Weights of a small transformer language model: width 128, MLP 320 SwiGLU.
Each number is 128 + 24 x the weight over its row's rms, rounded and kept within 0 to 255. Layers, rows and columns count from 0. Numbers have three digits each. The size before them is the row's rms in percent of the matrix's.

# layer 2 MLP up, 320x128, rms 0.137, rows 0-213, columns 64-127
098:159109135113148089116122107092107114105144124120134105133092150112133112159130176132105125086121135127118136132089134105119093099162147136123145138094105180090099125118099189132121125125142140
103:085130124137163154101099110125132112168126126151099138138096143155121118112136120157146145136140142101104100119082125175163134127157152114160094132132124145125149140112122118154125117210144154
093:121152115121129112136145153122117106142119165121095161116136097129148122119097097093140119129074124129097150101153131122159154134124113143153094124098145090101105107174155126102079134122104129
100:137120154147130128101157121163117124134196105131142159103140116132136125135102149105133130083122146140126112162105124146156123096164126082130067132129142133155104149110092142122147140129117143
106:124148141129156212099124144132128117154145161112126091118135048140138138114155109137100127124149156118177126118112132134129149152096107159121111115134095091125109109113130134130142177122103125
105:096101091132087133143151141102075106148127107140164158103128098116158138152098149139160137127142102141140142088141132129155115117134096082126116120168134160100165108091136114157130092140113067
096:157129172107128128128156158083104105097133135128133152143105144133187122162137102086104103162137162127165140122154128133124104134141080122152144138098124114130074144083118133133165159130147146
103:098136102150105082146125132121149148172144097127137183121105155130100157115139130149151115151121058110133137112127094147136130087081125150132109159097138154161126155085123126166136104131124125
103:107128160126126126112130142123135129126120185092109104151130145123114119160115141140113116131134127119154142137148148103114109108080106148155129094118149118164183139144090131127091120144119101
099:136116186111152157113160137096091105139136143094150083155111117120146141157087123117081115176167147110090103121108145156143149151138117126098118112117108201106094128114175138103118124080126133
102:157144129148113176132091084140101137107082149117108106122117119194138115122115092135147158111111157118169139125121124078162123125150071132116121124153125089130098069119109100129118109158132108
097:121158164130125135114123111125159114113122134115121156074146107078158159124164150146117113076064139122119110144140139148148112129101142115079111118139137138113159132176111133101140119144189123
097:163131162130140150126138135104140131129131116158139164136069142154081117146159078124148155155110130105121164117108107111121124080126103108169087109166123094141073118129090145112152122157171172
093:081128109118081163111117135101091104097113139156117124079154107115121113092079110157150131137098107122140157101151121129172135099119129120110113096159134130141123126175147156120154103127132129
100:152133112131113129122108098129093087156161150128145151120124120094167161154158156168074144147143150122107099122158116159114123122146081106159118112196101159100115126126108176144126095111105134
097:140191127169061100152139155124147127112120143116148172113122139141109087120135163146153128146105155175150178118115088116126151109121149103108120137148125167125116087127135133105129112121138115
107:137125140124117110149192108110190136101113098159117128134161111150138070088169160094114136110127172138167150131108139118161123117119121130122106119088126102149098159129099146119140106121092134
108:101169114145138142133113121150095138136161128143138095112114131114154137080100137148166112147116098115189148152164119131105116117121160103150134168120109136114081154145167092109155114135132138
094:107132139127129152126183125123155165137141121141095169120132156147136132113116114135203135127081165139126144146139128103091114067112149111155088119097136163094151135113085155111093128156169135
096:109115116150132100159152150119141138131095136124071099127102162092142120118111142114108124139183155160162152102143101134166130169104101135155159111092151120143114123109124154127163126095106149
092:091139127099175117107102119101120100135113154129125145153143152168133121128125120147100118100114124137099121149094118098116161141126098149121066133157161090137109184129124101093104149125136083
096:098121108123130127141127158154136132122125159132137110193093167146093118173089133144144138113127149151122105144079101138100105119123115133154153133127125128127146188107091156098142155179126135
100:163147120113151177146121127120107105110086119130144113125140106135067120080141132131149145102170149114150110155128159119092165105109099109121144147118081137150109136120140093143146090116071113
107:144122091133178081137146089176157108114130128119129082110126119105121139147114091139136082072095139115099130123119128183153109143099158112102124134137150141133107140121154104111114153076106148
099:156161112121128130117096130171148104134153098148174157122096106097142116132146125134142087149125088079136098124103131106131132139147087153159121125138096120125118172102157142095153128121168110
097:141120114123135154102136126112138111122069109128116145140120145137115166114155145120151141118091137096135123116110121131148164124125128135115129154125134130053105107126093199142133129120190137
104:108127139130136158157127085114122103100095155105111123147089095077106139150133095130132128172118078123092103118127182145118132123124126135095127123156085122147090125119152136100111165136101141
105:104143116140121095149089142149128121101103185117137104103090141109121124118130153091139136056162152056129134141123144136107106119107141145116125129164139159153115130094171130138110137109161088
096:100117135163111106151123083141109159102087172146119113140108136129080125132127118134140140129126139164102177093119128116140139106192161142130119158166154181100122094186118150123111113120089121
110:142115151167117130105128144119135115117122156100079170143120094164148108151138141134155136151112123078133167168117152111169129136124137078161143158122102117079155124145153157140092126110151151
102:114110118130094155152098099147107111177098127094098193145119140137101120133117108107139183092116122103094127151150142138181107122142154156127167153121130144128146136153140176118083110111136079
106:155082125091136155110134122134115108121137164118148116127155121133113141123154143142141090117122152096122129156129147168134120133153128111142119136114125085116081160107099141111172127148133143
101:122097089129130159112192141115128125093121115093171117143100132120119134149078112094115164091128121129111166102116150066155142123120121125139148140109132170131122126097151145118109129108079132
105:112106120134136140117152118156124172099094177116102142166145165137132137115134150160138134104095114090118146136138109123112129168149173103110116143117138188084104115128100119119125131085122132
093:081149081096145149162137117105124099116090139154103086143093110102147125128125082125152120112064135122124111128115130134112144128155152126125177119140181115119142134149179101079084122166131136
101:128162109122096098129147105106154107154139132105162126135124121139122089122128138148106091132128114135163126098094131091120119110079135151127102121201102136122110117167113070124092114126119113
093:103159115133155083132180167102119080088134121145080100131112123146109118146127095096155079127112111141110105135152099090150126126150123138094104139128130140113106089118125128073147100138114114
101:098145116184111135154119210118149160102147141145098120133118105134132101119128142155117126155123119162153109128155099107122160133114117163117107126118077157120132133135144111080114131105131152
101:145099070126137112149158162157123122129157097146094104095153126157089146103138082114185118131113141123175121125082154145121131103147092136169145151117091140153108122166130105083169107100153134
099:135145118156136148124166109128150114154097100130142135099141112138119123134134117117121153102154100131185139102146137154098091084160124135105156125130077149123106111087161067120125092094106138
105:131133126139099114121134144157104151158088118100118183159104129139117119142174128139129101139145125151110126105127088112106105120104179136096119137112174124128080150105123131124165149140117114
110:107075120085118142161166139109121133118149134096146218108085114095146138105084168125108139123129161146135122097139156133094102130099125105129137127096150105102121161132124139129107111165122194
094:097151135110156142134146127121160153139111125099157080126131140106138123138097136114127135144169100119182144138157107130155131136146123138112166158131117149143164156117129082089146127086122138
098:150130108156132118165162084124106131096159096168154110134138163127122165113156124127139136114118088091156151120125136136121142095118162133103150146148145136144123124133071112121122174124109148
094:084132076112141105170156107127094123087128146153144082134112114133125132088093135111047100130156115120100121136163086142110138160128114129120135133186120146116136129102095103111108158121125156
095:141146122145125128179113114132127120126164123115189101096145147124179157120113134141167111125145150114153110131113126115104082106159135108141122142094120147105129164112098132094158149139112091
100:107093126137149140149137140123147132074106155122157058130135144116138114145163105125152102092112137112126125114151155157144143131099121094148088112138115082125136135105136114088192167092154100
095:140153097089137072092155110102134191137106106159121140104106144144136102120165145145140151118106126123118162121157109101143162157105113145147127160164159101138074141120106110114105145137122105
100:137123124120128110104084155134124160112146088133119117098132130122161149098103178106145138136090146152116133128159142136124134076135095068145111144132121128116104144104170104138157129118106096
090:109111183125104141136134130126116111097096109115126113178133130123077147075120078112166119155174093121121115136141160075135174139124149118103125146109128137154101181131150118125159175126118139
104:124091138120148106166132134141125119128124122111166134148136107191136134067136133089153105097133103113135115091137108107124130144129177189096138124150155146093119116140131104079130105146110119
100:087164144141140111148122141107147130153153164165114130120162123128170146104142123161134137141127110125113109125123162126163067086114107118080167102123133119131113101103146156101134125099126147
096:148131098131140114151128090139154111173125106140115148122121090135127122153115137170120121121090127145132168148138091084151134132150112130098087074122130174132090111120172138119123108105082113
098:104104079163173106150137051130159138109124160139145163117128131140094144117122113138141119105114118121094121147151115112149137131169094149116092152147126128159110129106150119133132167135121072
100:131125160117113158130129072116168139145138112176106161154121089115107112102133186075078114149129133093117170138142108105117135189086112095127153118126090116095112126120113160109135124106114113
101:095153124134137137135129120152163132106125150145183155099136105104171126122169121138094104158173147097166096094098106152089096141138142139132121133107122163156142138142056130154148115129100118
090:102147163160117108144154152162124142069089140153162149123146127115089144140135109164111060146124165149147107100162114143120157094154099145125129129131121152135156138130101081125110127140128126
104:119162128153156127110126109119068127170145159160124139142134181169152136145112158092082134107103149118121089121148114133101148123127102113173127153112175139140168128120143097103150118106138112
095:150083137119139137111136088119135139134120130165110136169127118127134140114113180155133135117150093107125088107133120147138125119144124083166114145142114136186060097143159135147123137113104119
095:138109111098153176108124164124085125139129128132124125163104144148118116146158152126133113124095170136114116128125167143115103130145144102140159139066126145125126120125130137153111132143127106
099:135125098163134110112144109109135110153121127141114120196074180166140133104074086151150130143123152147078116104160107092153114147096120125101126127136154149127131136122108104109132154110136145
096:148111155125129190106103169143144143116133118158176171139152151137165127150149172141188145133138169133121152137175151108130152133128130142143104149127075161123141147112125091180123139132155122
100:114103092153154141124161119133114115122112116137152140100151132154118168099078125133139136126111176187078099126135147206167107097137120158145131114106092143150100100153161120118141126123121113
096:132111154128134148113131116095114146160137152114140109159158111111133131127098112155112155146197141107140110158126073144165177158144119124122170097089104134102115116112150121097141093083118112
110:124114169117076124135105132114140156155118130121137133104130176126072123101100086106143139127164095125123148137128153127148111137110075158093124135093159117103092106140128136138121099106164161
102:118160116112175085146180142146125125124132134116129108107179143124152071144100172136096154099141136107113129163137074150100156104111126131113146125132128102114170111131130145154138126123097119
105:094109109116134090146182143135139130143123157081158107168164122094182115143115161121112129102093087131121155117156094153120102094152125147160132147138145145091168148126155083107078168145105136
092:132157134131134133121135145107091140130142149111127140128146092147150122135169165149110120096180143123113157140125114145135142109165155105136121162123113139159123120142094184117170145115130114
097:168157129125130161150123104125116115157098079165125130134169111132137102125104136184104167084088102115107117119105143128129105106144160180119182130138088131129117154150144102106090175111106155
111:153128149102138153167120138144153151129113124141150104117145152134115096097164121129080136129158138118157154096138146133135102154158120117131115125120116145156120117142110112152179199111137115
105:134164128144101126130168066096094114055128123125098108116133137090124158079132117103152102119149145143084143160145130098170118112105138116126127134134141117103143161115169147099155106158134134
098:061151164146129124119113164117133089161116107140148124119131116168134123128147122107134175153094167142091166137164120134170121132154116095126122147110128136139147120110122116153147133111151085
096:128133107131115142134158170125123136077110166118125134153131145149091145178099147155151167144129114154103151122166130179125126137124097136133122156126091139125162160108129118138140085097143132
099:119137136110150161144172111127144101100127160114104123122144124134104162122144116121130168105170123138098145108141166168161146148136134149158133163148128107125145119104115131092128160129118100
102:145141116128111135109167102118113097101052141140125183104124144140104159130141162124113108132143083128136133133150164129169115125166160157121108087145132141127108123160134140131126127140136118
097:111155135086112078133104136157130139140092143111119141123138113167116132147117128124123096074107128124118117127115062148163175121135130150123102103098144103130131155152138093113125131116132139
099:098144147128116121092097119171105171145125121117114140122168156148140119154148152137144151103125136089136133063129121119089149129121133158119097158095115120136127144123127172126169109178127097
099:138144157104127162165152129142119109127083150121131162127138129155114131129126100160122104170128163134163136110108149096131148104137096126094127157146118116148117089137142115120073094188173126
092:123140146131091130172067186149121084135114174145126105115051134122136137111128109114145148135144094129148152143102131127140114100100104131090117102117151089144156123137104125098122056138158140
097:102111127147177126135134125104111144169115101125142127092135180181139110156111175135101101145171133102106147122098137111128112187144137141148176144125180086113130096099123104126085125144110190
099:102166100142106143106093110109108120128120139087117125190104129134107134122167133123189135098143093119138128132122134128109078110179131111147128105115122120087097166103095119106096147165102147
102:111109115107131114146132121127111086165161078096098125098123083139105117137131147176097115138157131131095131105147129143093106066109128157141125086136131152164127126133155132143110126101113135
111:129120138091105129132120142154111149156073099100124115137115124139145154162074145111116157105122117078082101124114126121121120112108129119124106125152128091181071118111116140108134121120127131
095:109146133160111111116128094091103134143145099136146173105170100134077125149122136088133096089123121151128104126127179103150118134147102172120129155115111116124143140126113172161110137110157152
097:153150126100152080141124086143154082148125099088172168120173152102124122138131152140126140118164150187129132170130128160128118122131147168129138126077117113112100104160121136088078067139133135
096:136118113129117077154140135150185154162116135128056110100136136091161145082107138143115125143155141119099166103186150112130142169143149091167149120138130115081141155107164107095129099099109132
102:118110121164114125165111162112131123151096113104103103141115120155110168152145149139136166146137121084072102099105099115140086133156107093115137147117149114126110122113123162124112155109161119
100:132099140137091141115126077145133125157111156124164116105154174171125121125124145154161153137149124118127142130145113138100080123106143106112104116155101107159133148189124130103136098111132083
094:130156114134158096149161147151115157134151138129142146166124170124112170155193082142109096146108130104131083192140125118129102129105133140129102115106174126165137130136109099138167164134113138
108:108118122169159107158103104136122115110082137121109109140139162132083155124121117144104129132128145093147124119121133121081114150130127110089115134120111165132150157119152070138116111110115108
113:179117123175154126123154125117122165125115109122121146133125133117143118133122127126151142120074120183130109128133144096156107146097117135115194084138099103131136157155117148108087087171147159
091:173124131106131092114142121143167133099121170099067095122167136114114143156104144135210103137126173119155120164123110100172158121124106126109129119141164156124106089126157117133128125106112103
103:170075100143101138145137108163146113115148134148119127142157126151118086114122104094123088111153126134122145105087134110116134119068128147093137132158165141124138150175146099112096124101140130
096:133099119161134103123157079130136167095123153126116144153146167157149109124104145141099119080158144096128152062110190113123127164165123097160128127092117105106136135101114173156143125106117137
097:109102138118094129148145118095148133085194072141113118122126125118118128087103128133085136179120156121159119098150155138145150121146126122142186106100090143088139135100139116114112089104136120
096:115136121149109135125115144125139120122131103149164143147108155147123086093137134129144102122112129145156132157157118091126158106176130126120097092100133183134173123126057122142127140116136107
091:109079098134139134113126079121155126137104143173137107121128111121177118118110098126148114115156094123096111118145095098128135153118138158154127141173131105138100142124139075136158130123112122
105:101126100120109109144112082166136114174126155138168110107157147154102176112118139132133159157133151113101121156090122155098142109116074170144114094158169101138103128167141136141102141130140116
100:133099136108141110151132166138143123102140128142065106158149172081149154126136156127122125159141101149138111130155153115133093060156120096103107171115130144129130138070129076161137171100130101
099:139161158099125166119160177091127152145119100111099096152136068141136116128114083138148125150130127135110116114112145135161128120102182099147144125129143169104102118123142130129120165123090094
099:116135152160132138126129138139125174133077095192112118098140147103152110133127112091103137096119157095137111136150094091097063124129131109126195121136108134109130139132091143122093072124111122
097:144118100129155143122156135103118119140158117100123079122124119173101113146105158129112140151131122164191141118191123123133173127139127097084114080113119108088105127104167121104121111124112121
097:162135139110138146151113112132119119156102129113121122121139121139141115132147151108099164137093143104133137125116175095157125144153146101119108138140129150103129136173138164091117097113139110
095:127140161107119144172143114087119124125144173120134110112097112059145151085130122123130155167113114125122114149150132115135096133129138113131094128090090127107155129130161102127104163109109108
107:161149098146114079109132135132160151134125160120138121136150143143152099162127130123091116154109138128128129103123108117121166139120105150141159107141158152127136081131179079148127131110132102
097:082102107111095107164137127148119136134088111103129107182094086082129117141112122131084119156146119142185133102109088136118141118133136140100154108126138128111155117151135182153147124099145086
105:114122088105153142096130119075153145136142104187135150157087133180140131135135136160091104110084166136097146149120118128155145143131093142136134132155083133131118091126129116091127133182143141
110:140108099156096136131140152117162098104129164144179133139142142174120139183171169125141131133099147133114129167137115108105138105159129123114158154168095123162113155139104139072155134125138128
103:133159126127124169149153103129099137127125154077139123162129143127123078117100140148104130099114133157088152185133125135134169125162099143126190144127115112120149109141105128144095110148140108
101:140120125119141138112143114158099146138135140107163113131145105126122136143162121121151095096072120142151066138100119112106142120130123115114142156120159120150174137143117145109123074126167084
098:141098133155129135160111136136084163117144114167123103132130093174109126114104118089160131059142120098128121122150108099134140127117160064119173145120149137139143090077126096147123125161133168
094:151129182073105088158128115153087113107113153130122136161121108110127123125125119102113133079117120122088084100088107117100145100146162172143132103131113125120132133094121143140104083127144126
097:124133141121162163130150147136144140146061144128167102127082123076127125153085115183099116115096125171115142115116131162112148134115130132089150096099163133152154154152136107108090102121149162
094:124138181156087119116104122116123132149174147137114120129141133160129154118143088119119150154146123148109104123112151089142111174167148125156141143101136107145125141118100114156163155144093061
099:106113159133137083165126154140144144162122115194148098115140158149128153123120132136101125151167093091094121143151128141120093111182129129125127139145130132116115155127135128113116137139113172
092:120118085182121160147145143116124138117095115101109110116107130121173097101099174148111154102127165163158123141145156111094082096118192167142141156154100145118159110145182113092097105115154131
090:114149119147106132109126071133065131117145146163108135143173155137131161162131159141123113104092111140154092180084116128145140152136182123129149164175171125160112126138144114148155146123135157
092:110112097127140099105159131148115151137121115146102047118107147111124137109080146069127164124178106104159143076130109145128147162121145131105127115126116139114141116120145109087134096115115106
099:174096128166126157118159122086151146101107124138153152149113135179117155119163156095169120099155142102154133125154135111077129124131194140151133133104130136143120142116121127130137144190157089
097:136120144136170156127100151079135117095150110172118145139142166136120103109084118131144144149138139155111128153096110121120165117115114141104116117155083101093140096097116113127120152122092119
107:096103105115072158116101142081092147131121125116098128139129149129138157091141109113159123080099133110171142142120097145082110166146131092094134159133121138151141122108100131122155087120144109
104:124119099113156089174117126131062085128149148122148120144087078135152103114102127136119097145144126103140149131112138163119172128124091073142151113165116133135118140116131143134093122105080157
097:105154158149124104172166140126160105085106102100132106132117096113097153136135144135085132148128136097142131121148145147137129116111147119152127152089157118140140111148136130099078138104102114
098:175132171103120166167129133132168102092076122132129211147123126120110104137101132163107098157109093101084093122072169124090163166118110112105132123114106129138110130153107147124139132148151124
100:119160117171134115152196096140081110126132134140139129141136138152140119138086161134123107094191118169084118128138158117128126129118127124095108108123122152136117142159131073121119117115137111
101:144133144127151122124128094168098142104133113118127080152160129144118103149145125131102158122171162150100147083153102138148131121107137123074108156136127145103153094194113101101159141088160096
098:121103148148153171160150115128172123105132128131095145154122101113107083123104107185125076129107109157120114152109148135133097095116134126127133098111138115115115133109121133166106123125144145
102:136130106137116178126140136116133109087129119115147119133115134144102153118143139153109133134172166106151117092127130155088100124163105122140114116137153144092156113117126108093144153143110105
094:100116143118158084146119173103155097157112163151118123138148086145100126113115163165179138095099129113135119130089148103072123109116127148103089122115095086115137095082142110157138135147147133
097:101158083157098144144121148147134142192155097145090144164122131130125098108153154124123131125162107170137155147126146151154141131141113136103163140148127155139091121163115127134148168149107131
090:134101144100132147185086127122103123106126174138136140128120153138157092124126149147130143103094115172157128139125144147111127107143108075145182120131120104143105111146105123148146165111193190
095:100122145140084105106166101085117132144154169090134103139141120142103145101107138107177137128103099113117115125146133187153161185108128151127145116170113106145149142108128141162136112155111131
099:139111129124121160113113124097096107115153112086165146110137048146110103161199139136115104137133146114119112113112145121138139118113118161128102113136146128129091108120085120143133153121111132
099:108135135132117095124085095142097145120115187091126102116135122113147126137137118121129131098103154125136174139166074133177149168148115159141087128149108130107123081133112092119108131161111115
098:149112139115170126070140113085119138126065135149138155117177127128130126133144141149156098130130133106120141122137109107147136187121146129115134159109101112121094098128121135183124138190107130
094:152138133104158121149107141142127146106122141169119126134118117097123148118128098112153120129163091127144145108128113125103106136161125136128177152112180125151131126125137098146156159146122154
098:161099104133125088170128127151131133148099099171126112121126129136139100154096106104141143111098096160110172159134132159129073147118148120169104119098158148173136133140129122098101091136097074
094:082111135139119091077066087117140123146137125143160150184119108140150096153163129114097128124153126130117119107150110173112113144137107133134141134131124151127150185101093101093129117142116132
102:177129165150118150144142184157127143119102149122135144115103137149137105115078146070144095080147107090149133097084127115150105124142116117151175056131140108120107138126166128102148087094147166
103:125123084130145101155178148151097128155116119157123116124115074135133101137151103132126147160116169130179135102138124133137103119167133130114085117117089170125119131090176144107150108106160153
092:134130131172137099134116111129132114115138130134131091156106159143146102154135129169099124151115145126092132165110112127103127086174129129134161142089165145076118145150086100138111157134141133
093:133125138142158091161169106114133142147111080139081142136140140136124125208158147168158097072142122105080111111118101102096096118100114083114142137125132144143120114136141146119137112101147170
109:099103118139127121098118097109120127105164120102151131108144091162153147120139127156120097169117120111119101153127103160125134080126113151065137117075144071174136133144142129106137148160140117
097:155117102104114156117137125120114164129125127169135098137139123097137123171138126158096134130178144141158105122104134150111102089138154126113171148157121123138108107140118161114178113114121098
098:146107100129096141119148096130116143138116141110162130165136131126173185117105131114171137108131155054150118100106163161098114114145090112125099120122085136113131152142151193123153093114112123
101:134155152147151094130137156120109150161109105163114141132157105134167121154153130145156136127099115102145147130146114166119096142140154102162151129128147109152124162104115162091124113148146150
099:118096118147085102110169113120131182094136105117100148122157158151158118133142149143124129105124107149172131121095123104131151120135142139158125158126156191169098148155103132090114091126163141
106:146123097103136105139164134136134094158127124128079136100156101141146146144143158129168124180124126146140124114119098153093107134124123123138097131095126147085118114114131146157091120071106079
100:129144144097139134120083143086128087145101112112120093125144110102099149091135109139090105131131179153108094134095140092174154154118148147109117117161114137092174123102108111113139135116103106
106:093141129139153125142128151135149142128140142097118187124151084165133145129113185136140139142116124124128134133130138157129167170154108182091130161153122121104136109132088138096118104108121116
104:134126145082155117141084082138132114133171131151115100110096104146149112100130132082135177150142160097160115116139135167086138119168157157130124090147133137150130127112115104114132133074098160
104:139116136129108122176128140138130158112076102167135184158162117112126158083145134110161105145162133124128137125106121118144132152180129129108090082130138092135104143164120112091120113075143138
100:140123143096110136092087140140138097069149125149119141130095150148130150096124106092102164118126126100162138116162137145147136155116121116095157147123140133171174122127098096114155146110158141
095:134143136104126124080132133112134076106110163117143140109113110122113153152146048119138109114115116099130097103085159109127111103107117119088154138080149157150143151099107122118112153144138134
102:144110121102135121113113160079152095148122153135136125193102186143153108117137137115165117114138116116104158145162167128129116130068154130146135134133135109091129162110121118116101128164121113
103:131153139138152097136164138122108145134087142157131122140142140134144148112108151080110133149143139157143143111129107136145115107146150147111132106102168142121101140136148073125116119101106110
115:109128116129154151061139138142154162143158157129136149152125128138134090144141137129164132135163113116100097161145122099058124168108106132135125118123110178116126158104143121117138116095132106
098:099147110112122107160127122141131098148141112101142167085173155136132152136109135141106104129141119161108096157071119114121136175172128152149159105130072138093125089152139128101085111127131142
100:128072145132134081146151169152141128112120109131113125130106120062115143135146122127110153088145133119132141105117185145123134139145139100078103095109170098153074144171145085130119128104121148
106:134124127142168144115138090119080144073141131082097123125122138124130141149115104122145154107154136103137110211092133073138132113099142155101127092119143124104096146111086140122117141171110069
110:083172074160126099123118170089142128070122112161121166097136177109074117189101102149103159148132097156111102149138106154126111130134109104117109122156103129097157100107138118125139130126081122
101:118098098137125109164133179129178144120119137140137088160124097106115123116119108102132139141173152152143155114112136153069130117151119105127120133127131126113159176139126141133178125153110118
098:127151172128177114143176127155071113149140121105169111104121132123181151131088134148112089130087168126101139130148114148121110116176141134117110106104079143161148146123113128152158126121155153
100:099129130128077161162125107108098180098104099143090135093063149148130138098161130132094166146168148125156104147131155121145159126123074146132143137130123137104127109122117141147109141117111153
105:125087149121104106172138150174122125142132152147076095120108071159120141118131114076120169157159121126132154142150132111113100151117151113120154069153089161108117156130103118138118095124152153
100:158089096139086120114163114100157109167136103140114095104154085155147146103159121128154153158148136123135150117102138111150117183107107119089126110163134113129082117122140131147110079111122140
100:128167098103139147104110125142114098081149132128131153140125164102149184139162075118122108135141100149113143117117121116090142179131139136137111126092139102142171148129108082135118126140117124
098:120144158111110086128115157133158115147127140104105120168157072080138206141095105111132134133108125114138133083131073123120133135088109112129142144144163103112149104125099150148130066102091124
104:110078119149119150110133150133117143150136144150099152129117164187120136132099112131162120126133133124147129129101102134168164151151164087108096164102141105135143136128108132138110154085074168
103:110166135090122110176111138138183115109098098148115130100161141123103130115169138123097127105085139164101147108140092128108123128120120132153122174107133154120137130151152111084089103060088147
109:130138118149168102103190099162106142107115088117124112069114149117128138133108124090132135082125153121126156115152137154142137146172139129085090135109170165163115154130154119145143116129097094
098:131101107139156121117169166140079133114137153083151123178121151174117156108102101134141114127149111104164084149148130115128125122111153139077161145084109190120123137118098099130154141123097097
097:157112159105144127117143095143134109150104100099136157112099141100118087114114124133147150105081133117115138151117177112177167160170110140121080151144137172164091149159142137147130119134103127
096:125115145102144159159092154131161119127120123118156124090129094167141137153139111111151124114121145124144132163075104094147141143132124111116099115087131125126109093097163155132150178107130132
102:066099145168148150096128170106144167142157114163147123121123115113120151161151150139112133133094156161141115135112116128101112121132136165164186171113128100127126145130138107134142184133109126
107:121109150079121149115140110120130155128119138112124108139103104075130168130111119114118119117164110146134127077142152160136115138087134089171124129112115112120144137124130146106110098141098132
102:140138135124127141150129138120141080141127099076149153168115118131148156122098155164079059122106126130141162127077121137095156139145137157080155129116120123125077120133119152132107136126123111
090:137144183142137116103120118130162137077114133111167134150115151117084110117130130104177087111094081113110128141115139098126131132116137101137095118138128089105138117090108158160091164176131116
101:119158160124112126142144129101122175100111103115142108121116126093116148136129150173116133114097090113137165106169147110147105122043174107105132086081084116172136134115121121077120128172124126
115:111115175123100153156136144107138136111141087141138142133115084122122120122118162096099114147160126127112126106149129120150109129101122113110145101126114145085116115110138081124139164104105106
097:121177149145132134135148111105163120115135142147177101134109148119119170130138134158165156121097109163104127138146096163155141121143125141104147145135114103125088043126079099152119122108127142
098:166124137096136100162128130136103143096163116115113166122130104103143103137147138072114080124120094143157160132126146089152150147105123131130136134124120147119128100088128151092137129180140118
091:177089108129137188112125126111130139065156103112121137158125116116120145131093147136120094149112157180129137145112158117140125170156118080143112101168129105104149088133138112140120109148136119
096:132178149058135135165109119073118121094101152142132123119130137136114187115094143116139113125112100121089157144107133090114116141149094109132094141110113136156113151134127113096130110142113140
096:106128142110134114112141110146118108102144149107140105158180108147145129136126165156145081144140129079142120093142149139105093111118135172123146115121218111136120172131085114100132117109078129
100:125110176140127165161156123152125152124111146161136107147139113129125103097143101099134135118124120088131143111201167138162144170103105147110120097154146101183117125141148121121105141141139170
107:086114110092125146118102123106122150143073078185142132126138149112102138139162101148098162122167111121135102162112144117100107109090162136125123074133174092083111126116116142128124106102147148
092:068132114153167184099157132172128139100136094143135091127120161123101102132160149102112111153142171159108075110076104106088147103109141138154136122111115152168116154174140135126145121103120111
107:159157099131092132103115133116117051140102132109125134177109151163100148118087122150121124072144115118138110152131137140118143129145154157124135142163120116153094153156161110128148114106163113
099:110143104134110151162122151135123072170159132144159117171121132112144126167159107120095095170111136127129134113135123163081146114124114111105111139099105129109128135106132099126125167163144146
098:078090117128117140165146130158155094127117122104110177118120139145137117150085097172148111133126130115114159218173138114143142101110139089097167136170130149127134136146108157130156173086140131
099:093137119119098129134158145118158114112116136124132135108118126120172157154134176148178158125105145064092138186137100162112128109116140081128144118152176113132128127160108150128120155165117160
100:157107117140157120091144099107131102116123132147117169124143139134091125175136130082097121129144110092142173105155122108096106133166124069130158153094196164078128135144148096172113113132160146
100:122123114113098108171139122099154124122069136156118116150140139146130146142124117166133129154101105158080100139099135112131115153127107150085094114153126119148158069146088080136125145114125118
109:116133150149116093092134123144134148151133123167096161132153123173151144127135140144118124133105078096133112100122134086154153155143142094156137148112153150109139115104128117158077134129171154
098:134144138141163096147131145100122141119056136151098114104104160138106141134136128108132151130175152139138123073123158083130199135117142142111159115140126137123111104170151154113145174165123119
101:148157140123172154119132143169125141144160121130080132122153126129158125116106110137131128113114103151146108113111170114152128098158160106139173107138127172125120131115119159165127114116137120
102:078119129141121150133113105126126105140173144134171123156109135101120170141147124089146069096158154178103156135123181130177145146106125118148129148136141139111139151147139068143138131115151148
106:163130128124124133122087097115111093159123124115155126095169133133118085106108108171160144117125125121109117180156173083133169163159124178109085107128140147154158110095143095114120094148114141
099:084102092129159112078167120168102139187125103173104115150131128133113112116101128108100121120122069136079143142136101137139152133122145116134158129112123105106133149112117092133138113150139107
107:143116134156147122091120136133117124130181145147088122084147096124085117089122107074087115151111098117157106134101110104108095147143170123097096138169131154125127122134135106191126099136107105
095:135147149132106127153111153152160123166142145150114173137127156136150122124149140123118115132085104107115154138141148142125089092145150196108149125120141094101115118117094079164149130092112133
107:095111097145131112143106156092126081148145168100150107122131166111115151167111142130107139168138093170168100112138103177158096126137110135087150112148147141120109101176128088148179113108102129
099:099090084125101127097140143106116139121135089146128092118089119104121159100116054135123116110163117130167098121069082127167141141110093131122132066140144121117122104123133087120133102159134126
098:085147157171137124142131105140141112135110137154153160102139118152124113135159146131093096128128153151101137140115100116148092130106132142150154163116196160131101108109141143108097115134102138
093:142145123104092077132138136121112143080142125096119174132108176146146156096138140144070104127114125089180133098120127129153124068100092116121129125138097130156160125157118099112096111142152129
096:171140151086153137129144136142149160141102086110131130166073128147119142099128127177159104122090165123107104137097141116140109097134144119087098118099115125137102156164117125134126102158095160
097:132136142125126079131134123102130149123126133133178157136149097100129120141123142076125078110127163119109134128110122155121146095149108114169115160088140099114131162094126126143162122105117097
098:103135178119170169143112153104137132101139088119142114125131118120106084119100127183149121158121142132073112143110117086141135111164115128139127106155128167095163139131079126132117130130139128
097:097136131141094160139113166089095133078134174149139091115090136108135128122149137115113094124140149157113127114129126111106116098159092131142139087108139128155090103125121133117087147106116155
107:119119141134115129128123130105072134123115141121129155108137091155123100098153129152132125129104129128082119106089108130153152166166059146157082138177191131137086129144133110123113138141129153
106:104105128143154134153148152092101129110123142119165126105119132168159120108119145156159135125105154133154191123116144107147121132115132128121118086134092144132110089119117148140149126142178152
100:120091157117118093160078131164130139080154146100149159119107143147151108103110132118138098142079145115162102153145131116159152105147124113097108155134153149125110105140144162104126132153149117
098:078087104128160117127139161074113100117117138123103115142102161148154133139131146117101103078151143124101122131130140150168137118140130095150107118155136106132129167125104115117148147115123112